config.yaml
num_hidden_layers: 10
hidden_size: 192
num_attention_heads: 3
num_key_value_heads: 3
head_dim: 96
intermediate_size: 512
vocab_size: 8192
hidden_act: "geglu"
norm: "rmsnorm"
norm_place: "pre"
norm_eps: 1e-06
positions: "rope"
rope_theta: 16600.0
rope_fraction: 1.0
qk_norm: false
attn_scale: 0.102
bias: "none"
tie_word_embeddings: true
parallel_block: true
init: "uniform"
init_std_qkv: 0.0244
init_std_o: 0.0
init_std_up: 0.0244
init_std_down: 0.0
optimizer: "soap_variant"
learning_rate: 0.00441
lr_mult_qkv: 0.7
lr_mult_o: 1.65
beta1: 0.95
beta2: 0.95
lr_head: 0.0108
max_grad_norm: 1.0
warmup_steps: 200
schedule: "wsd"
decay_fraction: 0.849
decay_shape: "linear"
final_lr_fraction: 0.0
batch_tokens: 131072
max_seq_len: 512
doc_mask: true
train_tokens: 463400000
max_steps: 3536
dataset: "wikipedia_en"
Each number is 128 + 24 x the weight over its row's rms, rounded and kept within 0 to 255. Layers, rows and columns count from 0. The size above them is the row's rms in percent of the matrix's.

# layer 3 attention value, 288x192, rms 0.0804, rows 211-246, columns 0-95
size [ 89  94  87  97  88  96  97  94  88  86  91  87  83  90  91  91  92  87  89  83  83  86  90  97  90  86  88  87  91  92  86  87  88  95  88  82]
[[109 153 113 130 160 145 134 176 146 136 127 129 120 135 160 132 113 106 161 151 127  75 116 120 115  93 163  76  79 130 138 164 136 140 136 155 123 151  99  98 147 157 132 161 103 140 121 152 124 185 175 112 123 112 150 102 111 153 116 105 125 124 141 148 158 120 134 102  93 147 122 132 114 138 137 117 170 146 111 121 153 140 177 108 145 125 110  67 106 114 132 120  87 131 109 101]
 [133 131 160  71 128 182 109 136 124 124 167  94 114 135 103 104 151 108 132 131 125  89 108 127 110 158 139 106 145 182 116 102 150 115 147 138 141 183 174 123 113 135 132 164 135  85  75 135 125 136 166 131 118 154  94 121 126  87 114 123 105  88 163 111 127 135 130  84 144 123 158 137 157 128 168 154 186 111  91 106 168 144 165 108  91 137 140 103 134 110 136 148 114  96 137 125]
 [114 121 175 111 119  90 147 122 120 122 118 180 135 152 112 135 159 111 126 128 144 131 156  97 101 114 128  82 119 124  97 141 123 132 153 164 106 120  94 170 118 114 105 102 165 157 145 153 145 124 156 156 114 135  87 102 133  97 136 145 174 140 147 107 163 152 155 110 190 118 130 100 154 146 115 115 157 157 142 113 118 101 113  87 122  95 136 153 119  89 155  69  96 177 122 134]
 [134 121 135 128 140 134 147 113 102 121  90 122 110  98 117 122 114 135 106 113 125 117 121 162 119  96 154 142 134 120 168 138 100 148 102 169 113  90 143 150 116 140 172 115 173 174 144 105 100 151 110 121 132 120 109 142 125 112 133  99 161 167 121 116  93 131 131 146 120 123 127 120 157 174 139  88 126  79 112 143  67 147 133 104 105 113 134 137 142 155 109 103  95 130 151 160]
 [140 106 164 140 145 154 129 147  97  86 126 124 139 119 123 117 107 152 134 128 135 146 127 117 153 114 179 134 139 122 127 143 143 192  71 142 138 167 122 122 116 142 103 160 120 115 130 125 142 114 155 140 132  99 148 129 147 109 154 111 126 113 154 146 152 119 173 113 103  89 109 104 135 106  96 194 152 147 131 107  88 102 157 115  96 114 147 126 148 105 138  90 103 139 139 101]
 [135 116 165 116 134 124 142 133 173 158 125 111 101  78 119 128 139 116 155 150 122 133 122 141 114 100 105 155 124 130 101 142 117  91 133 123 148 121 124 149 130 141 127 137 100 153 116 146 128 144 118 157 139 116  84 143 125 165 186 146 133 152  99 180 141 168 107 112 100 143 143 130 114  87 124 150 118 143  93 109 157 151  99 153 110 139 126 132 119 101 135 141 156 135 144 150]
 [105 133 177 158 138 121 152 142 180 126 136  83  93 140 100 137 175 131 139 104 136  93 117 151 118 161 105 141 163 105 106 116 141 127 143 134 110 113 135 112  83 101 170 115 158 142 142 133 155 172 122 137 132 105 157 103 133 123 124 162 153 141 153 142  77 150 121 117 150 134 118 130 191 140 159 122 127 134 123 135  96  77 101 104 178 144 141 111 155 155 119 130  85  99 130 155]
 [184 189 140 125 105 131 127 101 124 120 120 122 171 121 148 166 126 123 138 132  75 146 150 173 118 119 130  88 124 121 141 122 102  76 145  86 165 155 134 107 156 117 110 100 106 126 142 134 149 146 131 123 145 140 124 130 116 117 109 134 164 146 140 154  99 159 101  87 145 127  99 133 142 117 121 138 128  77 146 115  75 133 134 167 111 156 112 112 153 110 115 115 101 149 121 132]
 [120 124 116 141 150 107 120 121  99  94 134 111 176  96 117 137 102 129 149  93  87 130 145 110 112  89 115 160 123 160 121 134 105 146 117 109 112 141 106 124 109 170 141 146 140 121 134  79 103  51 121 123 134 168 131 183 132 164 119 146 108 138 111 114 151 138  96 150 128  76 142  94 134 170 122 147 102 137 131 128 167 110 138 173 115 127 116 150 105 105 110 105 140 166 132 128]
 [126 128 109 155 138 107 159 129 105 117 142 106  92 141 130 181 135  86  72 128 160 152 134 120 137 114 138 162 183 145 136 156 133  91 118 132 115 121 122  81  97 164 105 107  91 115 126 117 100 113 125 145 159 153 128 118 104 164 117 132 160 107 127 131 153 114 122 154 162 126 130 115 124 142 140 102 125 129 166 120 155 122 162 137 100 155 122 104 138 134 140 135 123 110 138 120]
 [173 181 130  89 126 117 166 135 118 109  98 146 176 134 100 103 127 118 128 137 156 126 175 160 137 164 116  76 144 150 131 133 127 129 140 110 118 118 149 141  93 114 163 104 149 158 116  80 153 145 139 115 167 156 127 140 111  89  77 164 133 138 116 123 154 157 107 134 107 119 135 132 156 127 129 153  90 130 153 131 146 143 109 169  90 118 156 104 139 113 141 191 132 139 136 127]
 [116 103 135 131  96 135 108 140 144 150  94 129 115 113 139 106 161 162  99 129 114 146 124 123 100 114 146 132 142  83 108 149  91 136 164 181 106  66 161 134 120 162 141 150 122 125  99  96 145 134  86 113 118 132 147 128 142 111 142  80 155  91 119 170 120 152 117 113 149 114 142  93 108 138 123 108 126 144 122 174  78 141 134 136 122 160 151 132 100 157 109  98  92 110 177 146]
 [118 173 128 111 107 134 159 150 162 164 159 158 144 143 134 139 151 120 129  94 151 128 124 109 142 132  83 157 141 118 135 121 134 163 137 129 155 173  72  98 147  92 123 139 174  91 117 137  72 128 149 122 123 111 153 103 178 149 113 125 150 131 149 149 150 155 107 161 125 140 107 117 115 169 136 160 106 118 112 118 137 122 122 124 135 114 120 170 112 121 129 106 116 100 187 110]
 [102  84 104 143 149 141 122 128 162  75 162 152 138 113 112 118 115 125 123 119 107 112 128 103 158 154 156 132 131 158 139 158 109 142 124 118 144 105 176 128 142 140 149 117  73 132 118 176 142  87 150  99 139 137 154 152 101 152 166  83 114 165 145 117  74 109  66 139 173 118 109 148 142 119 126 135 118 143 144 149 157 130 126 162 128 107 175 142 139 165 134 158 114  99 139 130]
 [158 128 160 167 149 129 135 165 105 136 147 147 151 133 114 136 136 124 123 146 107 126 140 154 132 143 102 136 103  88 113 103 136 155 147 141 125  90 144 138 131 117 114 137 123 138 152  91 105 126 111  79 116  87 149 138 158  99 115 118  76 115 112 128 136 129  96  90 152 108 107  92 140 153 155 120 169 112 171 162 115 144 124 142 115 127 134 102  90 140 145 127 107 143 150 105]
 [112 173  89 130 137 135 147 106 141 103 154 130 128  91 106 140 180 132 141 151 129 114 114 132 138  87  98 144 125 160 138 127  88 153 132 134 124 175 150 137 112 139 112 126 120 140 126 106 160 112 121 100 127 104 122 151 112 143 104 120  67 112 151  92 149 150 149 108 102 102 122 113 156  98 137 134 131 193 142 133 113 123 142 112 146 131 126 173 146 119 146 131 125 136 112  95]
 [ 76 147 121 108 167  89 120 130 113 169 109 116 173 118 141 143 132 130 107 108 130 120 145 143 159 136 141 150 115 122 137 115 142 109 123 113 112 131 137  92 139 112 125 137 174 130 141 126 143 141 131 159 101 133 142 153  69  92 132 129 123 138  95 135 138 163  43 139 122 157 115 103 143 115  88 115 108 126 144 171 132 116 163 174 103 150 108 164 133 131  60 131 144 130 122 182]
 [107 132 117 140 146 141 112 112 116 131 132 150 145 136 120  94  96 145 121 129 147  95 165 126  88  91 104 108  90 145 157 149 155 154 119 128 113 112 141 126 104 131 127 152 117 121 118 116 136 114 155 155 143 108 119 139 131 129 118  94 106 115 117  81 133 156 105 156 147 143 156 129 135 107 102 134 132  73 119 153 110 118 181 166 144 117 101 115 166 172  88 127  98 135 145  72]
 [130 115 121 161 132 125 115 105 151  84 165 128 114 136 124 177 118  95 104 102 107 130 166  85 104 138 117 140 126  93 135 143 149 134 149 129 125 120  99 129 101 101  97  73  78 118  95 104 150 139 116 131  97 123 122 111 127  98 122 167 100 141  93 102 127 101 118 161 176  78 156 122 119 117  96 133 109 105 160 102 109 131  79 117 149 136 124 119 126 133 127 162 146 152 147 142]
 [127 148 124 127 142 108 127 148  96 129 121 136 129 117 173  97  75  98  95  95 126 115 104 170 126 146 163 119 136 169 139 151 150 148 111 118  88 179 142  70  95  95 131 157 103 175 140 116 116 109  94 138 138  92 134 129 123 146 116 141 145 136 112 175 112 143 120 166 105 164  97 107 124 152  97 137 105 133 134 113  93 147 177  99 100  75 102 116 133 127  96 146 155 109 123 141]
 [154 119 119 146 132 114 149 138 121 124 151 139  93 169  81 102 132 163 162 162 105 142 140 148 146 127 116 124 113 119  88 133 122 104 127 108 124 135 149 125 163  67 157 121 168  89 124 151 153 112 138 140 140 102 138 143  93 124 120 131 134 162 111 165 115  91 121 143  92 103 144 135 134 134  98  96  98 154 170 143  99 122 120 143 140 169 121 117 111 123 124 183 149 154 127 134]
 [163 135 114 185 151 128 109 117 119 148 122  90  75 169  73 129 101 118 141 147  95 126 114 114 137 143 138 138 151 143  80  63 122 155 134 123 149 130 175 125 155 134 150 119 145 101 137 144 109  92 165 115 101 138  97 117 152 138 135 154 150 141  98 132 167 130 119 145 125 135 105 125 113 125 121 109 133 168 143 150 172 169 146  96 112 150  80  96 115 127 138 109 100 142 120 121]
 [110 120 116 125 120 119 133 137 111 141 147 135  72 149  89 129 109 131 102 129 128  79 136 132 108 159 129 147 117 133 111 148 130 137  90 127 169 116 135 116 131 120 156 132  81 140 122  92 103  95 100 117 138 112 148 147  90 152  96 139 131 111 139 155 133 132 171 119  96 146 148 146 130 100 126 166 133 101 147 175 124  92 148  98  81  92 111 115 100 115 107 130 160 114 142 124]
 [114 171 129 141 137 158 136 108 130 172  94  81 131 131  97 116  88  86 153 120  91 130 149 118 118 127 128  94 174 145 108 123 135 157  94 138  96 109  82 138 125 131 133 110 147 121 142 119 134 150 124 138 110 127 149 107 103 153 120 100 163 151 115  91 147 108 117 135  87 114  90 115 138 132 196 117 101 136 119 131 141 120 171 155  99 121 130 151 145 127 141 152 122 154 137 129]
 [154 138 123 142 130  87 157 145 138 121 147 124 148 137  81 154 137 145 117 140 117 106  84 122 129 123 113 135 138 113 127 131 167 143 153 133 127  88 113 101 167 131 113 107 135 140  87 154  98 104 107 113  91  98  87 129 132 146 141 151 151 130 140 149 164 132 131 140 154 148 168 110  93 118 104 154 124 113 172 102 120 116 108 141 126 100 160 129 157  99 153 156 124 134 121 153]
 [173 117 111 134 141 149 117 112 131 127 138 121  98  74 126 159 161  79 112 117 125 179 140  91 146 161 157 120 108 143 101 163 112 147 161 126 132  89 122 149 119 142  74 105 116 102 129 114 127  95 139 130 160 153 105 134 158 107 157 116 110 134 105 159 132 108 130 110 134 115  96 158 130 126 106 146 127 147 112  97 121 127 167 167 163 155 130 120  98 113 110 103  60 180 129 122]
 [133 129  94 114 144  89 124  67  98 117 121 131 129 152 119 104 177 200 122 137 100 109 136 119 100 165 145 148  60 119 157 133 134 133 179  92 117 167 131 145 136 140 109 135  68 152  82 135 116 125 121 132 143  94 118 121 130 161 166 117 134 180 126 145 139 156 169 133 136 118 115  77 101 143 136 120 117 109 115  94 116  94 104 143  88  99 116 120 155 153 131 116 127 140 127 112]
 [112  81 111 100 144 139 117 161 158  97 123 125 166 108  88  93 140 124 147  78  97 131  96 135 156 173 109 166 120 146 132 174 153 144 123 110 144 139 152 124 125 114 159  80 102 124 116 114 141 146 146 105 135  92 149 180  81  76 126 155 162 121 133  85 112 123 103 128 114 116 155 140 138 150 103 120 167  93 138 118 131 186 138 154  84 116 135 117 113 131 141 137 139 123  97 154]
 [159  97 111 148 140 106 139 106 102 117 104 123 163  98 148 131 112 123  81 125 137 117 152 132  90 114 132 132 106 120 146  74 129 139 183 135 101 151 114 154 111 135 128 131 172 160 117 128  90 155  85 137 154 125 140 162 165  99 108  92 129 117 126 115 135 124 170 140 138 166  82 125 169 141 129  96 106 186 138 142 124 144 121  96 144 167 105 150 141 135 120 126 148  95 126 160]
 [121 128 132  84 130 106 167 134  96 152 121 114 123 130 129 134 114 157 128  95 168 145 138 116 116 124 108 107 145 153 151  81 150 107 167 133 101 143 134 167 117 137 121 142  67 141 112 121 136 137 145 128 107 118 104  90 148  87  68 119 107 109  79 154 120 124 138 111 150 152 109 143  77 120 121 119 110 141 147 122 126 108 143 143 160 101  76 112  96 197 155 109 138 133 101  74]
 [106 128 159 174 120 122  89  86 112 106 180  90 167 131 144 122 143 142 111 168 158 141 122 134 132 100 141  98 119  95 195 111 134 159 178 138 132 123 153  96 134 145 119  95 118  76 102 147 107  91  87 126 120 144 139 127 129 112 108 128 153 130 144 156 109 120 133 148 131 141  96 130 121 133 139 127 112 124 183 143 134 125 171 132 116 127 131 119  89  90 108 101 136 156  94 141]
 [127 120  97 107 130 116 158 165 144 166 142 122 126 128 105 120 126 155 118  88 124 188 139 126 124 154 152 108 151 142 139 129 108 115  83 108 131 145 128 137 123 148 108 103 117 134 144 131 118 149 118 102 143 152 110 162 131 175 124 145 133 131 106 157 134  95 157 114 173 113 124 149 169 129 125 149 110  99 132 112 180 114 127 106 137 136 158 151  81 113 107  87 121 106 169 122]
 [163 146 145 150 141 131  99 178 164 122 103 141 140 170 127 155 157 154  31 138 136 174 162 126 135 157 150 134 103 145 103 131 118 154 150 129 126 122 180 109 105 126 160 124 126 180 124 106 116 152 169 130 111 131 115 107 152 122 152  97 161 141 160 144 124 122 184 117  92  81  73 150 129 118 105 144 145 137 119  88 148 106 165 148 112 144 145 108 105 131 108 104 122 140 105 127]
 [124 171 131 114 117 141 146 131  91 175  89 127 119 129 179 138 166 107 125  96  97 160 162 108 140 137 126 165 109 105 124 117 142 108  92 119 125  93 109 146 126 124 143 141 153 127 139 109 119 212 126 139 110 151 101 111 123  92 136 123 136 131 122 133  84 116 101 100 121 142 102 120 121 153 103 124 151 129 119  72 130 158 128 105 148 128 129 118 128 127 142 114 107 107  95 139]
 [110 177  99 118 106 174 138 148 118 146 166  97 143  99 131 160 114 138  85 166 131 160 138 103 139 142 156 116 121 131 113 167 139 107 167 142 150 128 114  91 108 113 101  83 135 156 138 138 121 143 151 127 107 188 137 137 136  93 120 155 144 139 128 157 116 120 131 125 113 118 124 138 114 120 132 149 149 140  98 121 131 115 148  92  85 149  92 152 121 117 123 136 173 131 141 124]
 [144 146 125 127 122 129 115 125 121  91 124 188 106 122 101 112 174 151  97 130 149 101 153 157 136 106 133 125 100 101 135 104 173 139 105 193 132  99 109 164 190 135 147 100 118 144 169 107  68 130 112 115 164 150 117 134 149 158 128 159 121 202 148 138 153 154 151 125  95 127 118 130 134  94 157 137 136 119 139 122 114 140  85 137  85 121 111 146 106 124 136 144 133 117 104 150]]
# layer 3 attention output (transposed), 288x192, rms 0.169, rows 211-246, columns 0-95
size [100  96  94 100 101  94 101  97  92  95  95  95  91  97  97  96  96  91 104  91  95  93  94 103  98  94  94  94  98 101  98  95  98  95 102  90]
[[131 121 131 112 175 146 118 182 118 121 118 157 146 128 118 144 132 182 185 142 174  82 137 171 128 149 147 140 127 144 110 146  64 184  95 109 145  98  97  74 102 168 129 135 107 140 131 132 140 162 164 149 104 145  95 128 131 151 141  79  98 101 149 152 122 123 135  99 136 118 158 161 133 150 167 134 142 103 105 147 112 132 126 121 179 125 122 118 100  84 122 140 115 120 154 110]
 [102 136 104 118  95 138 137 138 162 108 104 123  87 150 126 189 138 191 114  90 124 125 122 142 122 134  69 162 102 158 138 146 138 134  81 158 138 120 144 138 132 129 130 186 137 111 133 127 119 180 174 105 128 126  93 174 126 134  67 123 166 112 163 148 150 154 128 104 113 113 176 132 119 113  95 142  93  53 107 164 130 136 168 113 146 140 124 112 143 161 121 132 134 114 146 108]
 [149 117  97 126 130 146 131  92 130 115 128 131 162 139 121 109 137 146 119 162  99 147 104 119  86 125 137 184 102 139 101 115 114  90 112 141 103 114 179 155 116 131 139 167 137 126 119 113 124 172 120 163 110 110 139 105 102 159 110 138  78 129 147 128  76 151 192 119 116 134 122 117 142  95 113 139 173 149 119  96 125 122 128  86 122 104 113 189 143 107 148 106 146 158 135 165]
 [128  93 121 135 129 116 116 142 149 110 104 122 118 113  99  76  55 115 140 147 129 113 150 152 127 104 162 112  98 150 144 108 150 147 128 127 139 105 133 181 110 116 138 130 140 157 125 119 117 138  83 133 136 122 130 161 153 136 172 101 117 120 122 119 151 136 123 138 121 167 158 101 140 187 116 112 128  79 101 105 105 134 111  75  94  97 126 181 101  98 104 142 106 128 139 103]
 [147 168 153 108 129 140  77 140 162 114 126 110 122 121 114  91 128 166 130 127 127 167 132 108 134  86 193 165 115 110 125 118 129 152 155 105 177 170 160  70 146 149 154 152 110 123 144 143 160 118 160 181 143 152 138 137  94 142 141 121 104 137 152  67 162 127 163 145 123  84 112 124 112 116 122 157 134 144 112 122 128 138 143 120  88 139 125 124 169 138 126 128 102 112 105 110]
 [136 130 144 150 102 126 130 150 162 125 137 122  86 108 128 141 143 100 145 121 122 118  98 124  99 148 116 158 125  80 113 128 134 125 102 106 131  89  92 145 118 119 101 120  38 134 112 117 139  86 138 102 117 135 130 124 113 141 152 118 146 165 176 168 184 101 109  96 146 166 130 134  78 121 137 140 146 171  86 139 136 186 111 102 129 120 163 113 139 140  95 148 118 159 138 161]
 [144 130 152 164 126 104 194 159 155 147 100 121 137 124 109 173 158 159 130 116 150 126 116 133 128 117 140 155 162 162  96 108 153 120 170 154 129 132 123 154  83  97 153 106 112 130 164  99 164 137 142 145 143 127 174 110  99 141 142 163 158  91 118 132 127  84 142 129 104 132  96 105 119 163 148 115 147 132 102 123  98 110 118 107 163  95 109 130 102 141 137 150 133  94 138 165]
 [209 167 153 118 165 126 103  95 119 128 123 142 122 154 127 118 114 153 148 144 124 107 110  88 128 138 127 126 123 134 130 101 115 116 124  83 151 131 146 137 129  93  84 133 118 133  74  98 156 142 112 152 140 151  99  89 123 107 114 116 102 113 146 151  90 116 134 134 143 123 133 122 172 170 142 127 115 105 143 141 134  27 143 156 134 143 107 107 141 167 147 127 115 157 140 162]
 [ 79 104 169 166 166 104 127 133 126 150 139 122 178 146 165 119 110 117 126 144 116 156 144 114 103  98  98 166 113 110 133 117 139 146  77 112 119 104 149 123 119 192 135 132 115 116 114 110 123  77 135 103 119 108 138 187 140 151 103 146 126 136 127 126 130 150 101 128 115 112 112 106 123 119 146 146 181 164 149 149 135 135 138 143  68 139  81 138 121 104 104 101 119 178 114 107]
 [122 124 144 173 136 104 156 104 124  99 109 167  93 103 154 136 183 102 101 206 155 160 107 110 174 141 126 151 149  69 151 136 118 101 137 140 130 105 155 146  90 154 125 111 124 168  77 140 134 117 110 113  96 140 131 160 140 154 156 131 126 123 133 123 148  87 137 141 150 154 110 115 139  75 141 129 113  97 146 118 138 111 146 136 135 112 151 116 139 109 144 117 137 160 114 140]
 [166 167 116 146 138 105 112 110 134 135 104 123 123 103 105 146  84  83 101 122 162 117 109 149 125 122 102 122  85 136 150 103 136 111 107 137 153 110 142 128 177 157 102 100 160 152  95  82 151 121 125 124 158 104 159  85 152 154  69 143 127 138  96 120 155 116  85 106 126 115 150 118 157 122 135 162 144 111 116 118 113 103 128 198 133 137 126 107 100 117 141 146 148 173 113  66]
 [148 106 104 114 151 127 151 146 187 124  84 141 155 139  93 125 117 141 135 107 117 166 145 105 130 163 163 139 150  82 121 117 119 156 143 143 150  59 128 151 104 105 111 101 105 125 136 101 118 159 131 114 132 106 120 169 145 129 148 138 144 152 102 128 139 196 191 136 140  99 178 136 172  81 139 124 119 152 163 148 116 109 126 156 138 113 146 169 135 144  78 136 127  75 129 119]
 [120 158 128 111 104 147 131 126 107 141 120 140  98 174  94  90 153 103 109 153 133  94 133 128 100 118  96 148 152 150 121 115 113  85  95 135 141 132 125  94 123 120 143 115 175 125 139 191 117 151 147 145 127 115 144 111 125 142 119 136 140 134 113 130 144 135 152 118 129 142 121 104 131 168 170 156  91 102  92 167 134 106 107 120 134 139 146 197 113  98 114 125 100 122 107 149]
 [153 144 156  98 146 116 165 106 165 145 142 121 151 120 129  89 119 140 123 122 108 141 130 141 147 166 157 109 119 148  96 168 127 107 134 134  90 142 150 127 145 135  91 142  64 115  78 154 154 103 125  76 115 139 118 188 163 151 159  91 127 149 127 120 131 106 131 135 180 124 139 144 108 174 113 106  95 129 158 124 148 166 171 147 112 156 109 125 105 135 142 134 160 136 135 114]
 [148 116 153 127 124 101 146 160 105 147 141 120 195 137 168 177 141 150 115 116 156 113 159 176 123 148  94 120 116  91 117 105 129 189  89 106 124 117 173 131 139  84  86 136 105 111 127 120 134 113 137 113 137 104 118 113 138 122 142 107 117 134 136 134 127 144 131 142 141 113 140  93 154 127  98 106 125 125 154 162 136 110 154 142 145 164 124 157 132 122  97 110 121 136 122  71]
 [138 142 138 168  97 131 106 102 132 140 106 140 139  99  78 160 148 200 153 180 134 135 108 109 127 153  88 152 152 141 165 109 126 123 129 111 158 133 102 127  99 137 121 183 125 135 121 122 126 101 131 138 146 123 166 180  78 143 127 119 105 117 140 116 133 142 151  76  88 138  96 134 132 149 157 170 120 184 148 134 142 114 136 114 113 139 104  71 119 126 152 152 115 128 115 141]
 [133 127 131 132 186 112 153 121 123 101 140 101 102 120 148 109 150  96 162 117 131 119 212 153 142 103 127 118 157 142 139 114 140 130 147 128  81  89 100 160 133 108 116  85 131 123 117 146 114 131 130 115 129  87 119 110 146  67 124 129  80 126 109 144 135 158 106 103 138 117 157 105 112  87 131 135 117 125 132 136 112 103 119 145 112 110 140 118 101 179 131 137 149 115  83 144]
 [121 104 128  96 156 111 161 132  95 144 133 120 145 127 135  86 126 128 170 140 122 135 143  74  99 119 178  74 137 122 143 145 116 147 129 140 136 122  78 169 104 154 122 143 151 121 139 124  75 109 124 143 107 111  80 137 121 127  87  91  97 144  88 132 110 158 139 174 155 123 127 168 135 101 138 157 102  85 135 144 136 104 119 133 115 128 145 101 179 105 158 141 128 113 135 136]
 [126 125 105 152 152 134 121 106 168 145 170 157 139 109 139  84 103 179  87 126 117  95 129 143 158 192 119 135  97 142 146 117  94 125 134 143  84 150 119 126  74 112  92 140 107 121 111  93 150 137  96 121 132 115 125  92  89  96 122 165 113 105 146 112 101 121 133 150 133 136  91 162 149 125 120 127 118 119 156  69 118 112 132 144 125  88  94 128 118 101 170 159  97 142 152 166]
 [144 142 122  87 138 140 134 138 133 150 165 111 139  94 153  98 125 145  91 103 125 138 110 148 114 107 148 125 148 130 172 106 131 143 143 138  50 140 136  97 106 121 133 184 131 169 135 135 166 115 121 136 121  79  86 113 123 155 113 156 119 104 119 168  85 114 116 130 135 113 123 104 132 105 133 119 135  98 119 115 112 118 117  94 122 112 153 145 101 141  84 124 121  85 160  69]
 [157 137 108 135 187 127 125 131 129 164 121 123 156 130  72 109 119 138 146 130 132 156 153 173 162 132  97 142 162 134 134 120 123 117 182 137 138 104 127 112 152 178  62 153 137 104 129 132 120 129  80 104 144 107 145 121 135  93 133 122 127  82  80 117 116 128 125 168  96 143 158 116 134 132 100 131 160 166 130 150 107 138 120 134 111 115 124 118 114 132 127 169 123 104 111 181]
 [136 110 133 145 144 110 144 103 142 138 158 142  90 135 153 116 136 145 138 126 129 150 104 175 119 133 126 140 104 142  90 167 147 132 133 154 180 109 142 173 116 150 122 130 149 106 135 127 106  82  94 146  96 124 114  97 129 144 135 130 151 140 137 146 106 148 132 144  86 145 104 113 161 102 134 134 142 173 124 154 116 150 104  72  87 177  97 109 142 113 112 145  97 101 131 111]
 [ 72 140  74  83 128 108 138 142 164 185 154 175 106 112  96 120 133 148 107 152 107  98 128 142  76 143  98 137 147  84 128 162 121 120 151 123 115 127 159 146 171 101 127 118 143 121  90 160 125 122  95 147 116 174 116 132 125 172 150 103 160 133 153 140 149 145 157 133 131  49 111 126 131  82 167 124 170  70 140 167 154 130 122 115 101 105 116  95 100 124 142 128 115 108 140 122]
 [153 161 113 189 134 102 123 123 121 129 141 154 158 143 101  95 122 118 120 154 137 128 139 112 153 137  73 138 121 183 120 137 141 128 159  97 117  63  96 130 108 135 119 142  97 113 116 143 131 132 147 109 152 137 119 144  96 148 103 119 131 141 116  79 102 131 110 126 131 124 132 146 115 152 150  91 117 116 136 143 104 117 137 134 108  86 115 121 158 121 144 130  71 141 111 117]
 [175 114  96 115 108 112 138 115 120 128 107 119 126 124 114 143 158  72  97 131 119  85 121 131 141 125 149 160  93 124 133 131 102 137 130 121 139  81 119 128 137 139 168 133 122 116 142 124 122 107  95 111  99 115 141 123 133 110 111 141 119 129 130 150 107 101 104 150 172 161  88 115 154 105 155 161 132 157 155 105 185 119 101 135 122 158 160 139 133 109 143 146 115 138 116 139]
 [168 115 101 130  93 102 122 112 141 119 131 101 108 131 165 148 118  83 143 128 139 133 123 130 144 143 116  90 134 155 129 148 127 128 155 129 158 134 130 127 113 169  90  89 141 120 147 132 108 160 127  73  95 135 133 140 148 109 154 156  88 125  80 136 103 151 186  67 123 139 110 141 190 111  77 130 107 136 113 125 167 131 135  92 154  95 145 109 142 117 153 109  81 143 153 172]
 [130 155 104 123 139  91 142  95  95 140 118 130 131 128 146 118 138 129  93 149 111  83 101 144  95 129 124 112 107 133 148 148 143  95 149 152 163 148 114 139 134 168 123 118 120 157 171  93  85 129  80 134 141 105 113 137 145 157 146 107  99 135 147 116 125 125 160 124 156 133 171 112  63 111 181 133 108 136 108 107 115 130 124 151 149  99 127 137 156 153 107 136 135 149 145 134]
 [142 133 147  98 150 100 118 148 176 161 101  80  94 120 126 140 127 126 146  96 110 131 108 120 153 158 100 153 115 152 123 122 143 126 120 121  99 121  83 137 142 151 164 115 151 151 137 135 137 115 161 116 124  76 136 173  81 148  97 102 149 116 123 103 117 146 136 111 143 118 139 143 130 126 103 151 144 121  85 150 117 109 105 137  66 145 106 120 116 179 157 135 151 141 138 137]
 [126 158 142 172 151 122  98  66 128 108 115 119 146 131 115 179 136 133 119 138 150 126 145 114 119 114 105 120  98 139 119  91 138 161 147 149 116 120  91 148 138 105 149 105 158 111 128 117 107 127 109 125 148 141 131 129 114  91 125 150  88 100 149 159 111  97 151 136 132 103 124 136  91 114 108 111 155 127 123 180 114 139 126 105 121 108 125 106 124 146 135  80 138  96 137 109]
 [123 157 132 135 137 125 124 116  90 143 167 108 148 130 113 108 126 135 112 123 140 131  90  81 150 130  93 140 114 113 131 110 122 140 120 143 170 121 137 104 131 133  91 147 158 160 119 123 139 117 133 104  86  98  98  92 156 106 104 106 144 127 120 113 165 118 154 165 173 148 118 102 100 101 112 113 121 114 147 122 164 121 128  91 154  87 129 101  94 147 139 119 156 163 105 142]
 [119  74 146 154 112  99 144 111 131 148 119 152 138 219 137 155 119 132 157 148 124 111 136 134 150 126 185 123 134  95 182 134 130 149 143 118 131 127 146 158 129 109 135 137 147 150 179 135 136 159 103 101 121 115 147 100 124 134 145 103 188 142 134 133 118 156 179 130 136 120 107 134 103 110 130 142 121 121 155 164 138 110 163 106 110 163 111 112 129 105 159 151 105 165 114 135]
 [116 119 134 145 140 151 126 152 134 104 141 189 120 103 133 137 125 102  98 113 102 125 131 127 138 157 159 110 149 159 105 150 150 141 116 130 146 123 159 154 146 101 125 148 117 134 125  84 120 120  98 127 127 155 162 147 118 128  67 147 135 105 133 111 117 122 123  87 144 166 151 155 110 157  93 166  90 142  46 112 136 104 182 152 125 142 109 126  66 123 131  87 162 111 143 131]
 [146  84 127 138 155 120  94 135 131 139  94 158 128 154 113 147 113 146  89 109 115 118 159  96 128 151 122 105 140 140  79 145 162 137 104 103 151 133 159 132 122 134 160  86 146 115 124 111  74 189 143 140  91 129 119 104 144 172 155 153 130 107 120 143 158 153 158  73  98 140  96 132 148 114 116 127 117 176 123  91 139 109 124 114 101 117 121 142 117 115  94 115 142 144 107 114]
 [103 136 138 176 131 113 137 184 103 138  68 148 139 100 159 125 126  84 124 128 119 136 161 165 159 120 113 120 147 142  97 107 157  78 140 142 170 116  90 139 118 129 133 167 115 163 113 143  95 153 142 119 104 118  99  74 145  84 146 124 154 141 156 154 142 140 137  95 137 111  91 126 149 147 111 114 166 133 152 128 129 141 109 138 111 108 127 132 124 159 152 133 146 121 128 140]
 [127 147  90 173 131 118 134 151 127  95 118 122 109 142 134 117 112 122 102 126 148 176 121 177  67 158 126 151  92 133 156 149 157 125 130 102 126 146  99  90 125 167 116 140 111 109 128 131 114  90 110 136 138 115 130 117 155 141 132 135  99 157 150 106 141 101 105 105 117 105  98 164  93 137 131 100 166 139 121 144 111 114 153 104 144 178 105 137 123 139 113 156 112 129 136 117]
 [163 117 162 135 129 122 131  94 109 110 115 172 117 146  91 133 143 119 110 129 131 124 150 156  94  97 125  86 117 120 112  89 113 127 127 145 133 109 139 147 163 163 142 128 122 128 162 114  84 119 110 138 128 146 130 172 111 149 155 146 120 166 137 128 151 128 159 113 113 128  86 137 139 105 120 142 110 121 117 134 122 101  92 130  79 103  93 133 118 121 145 124 131 139 140 158]]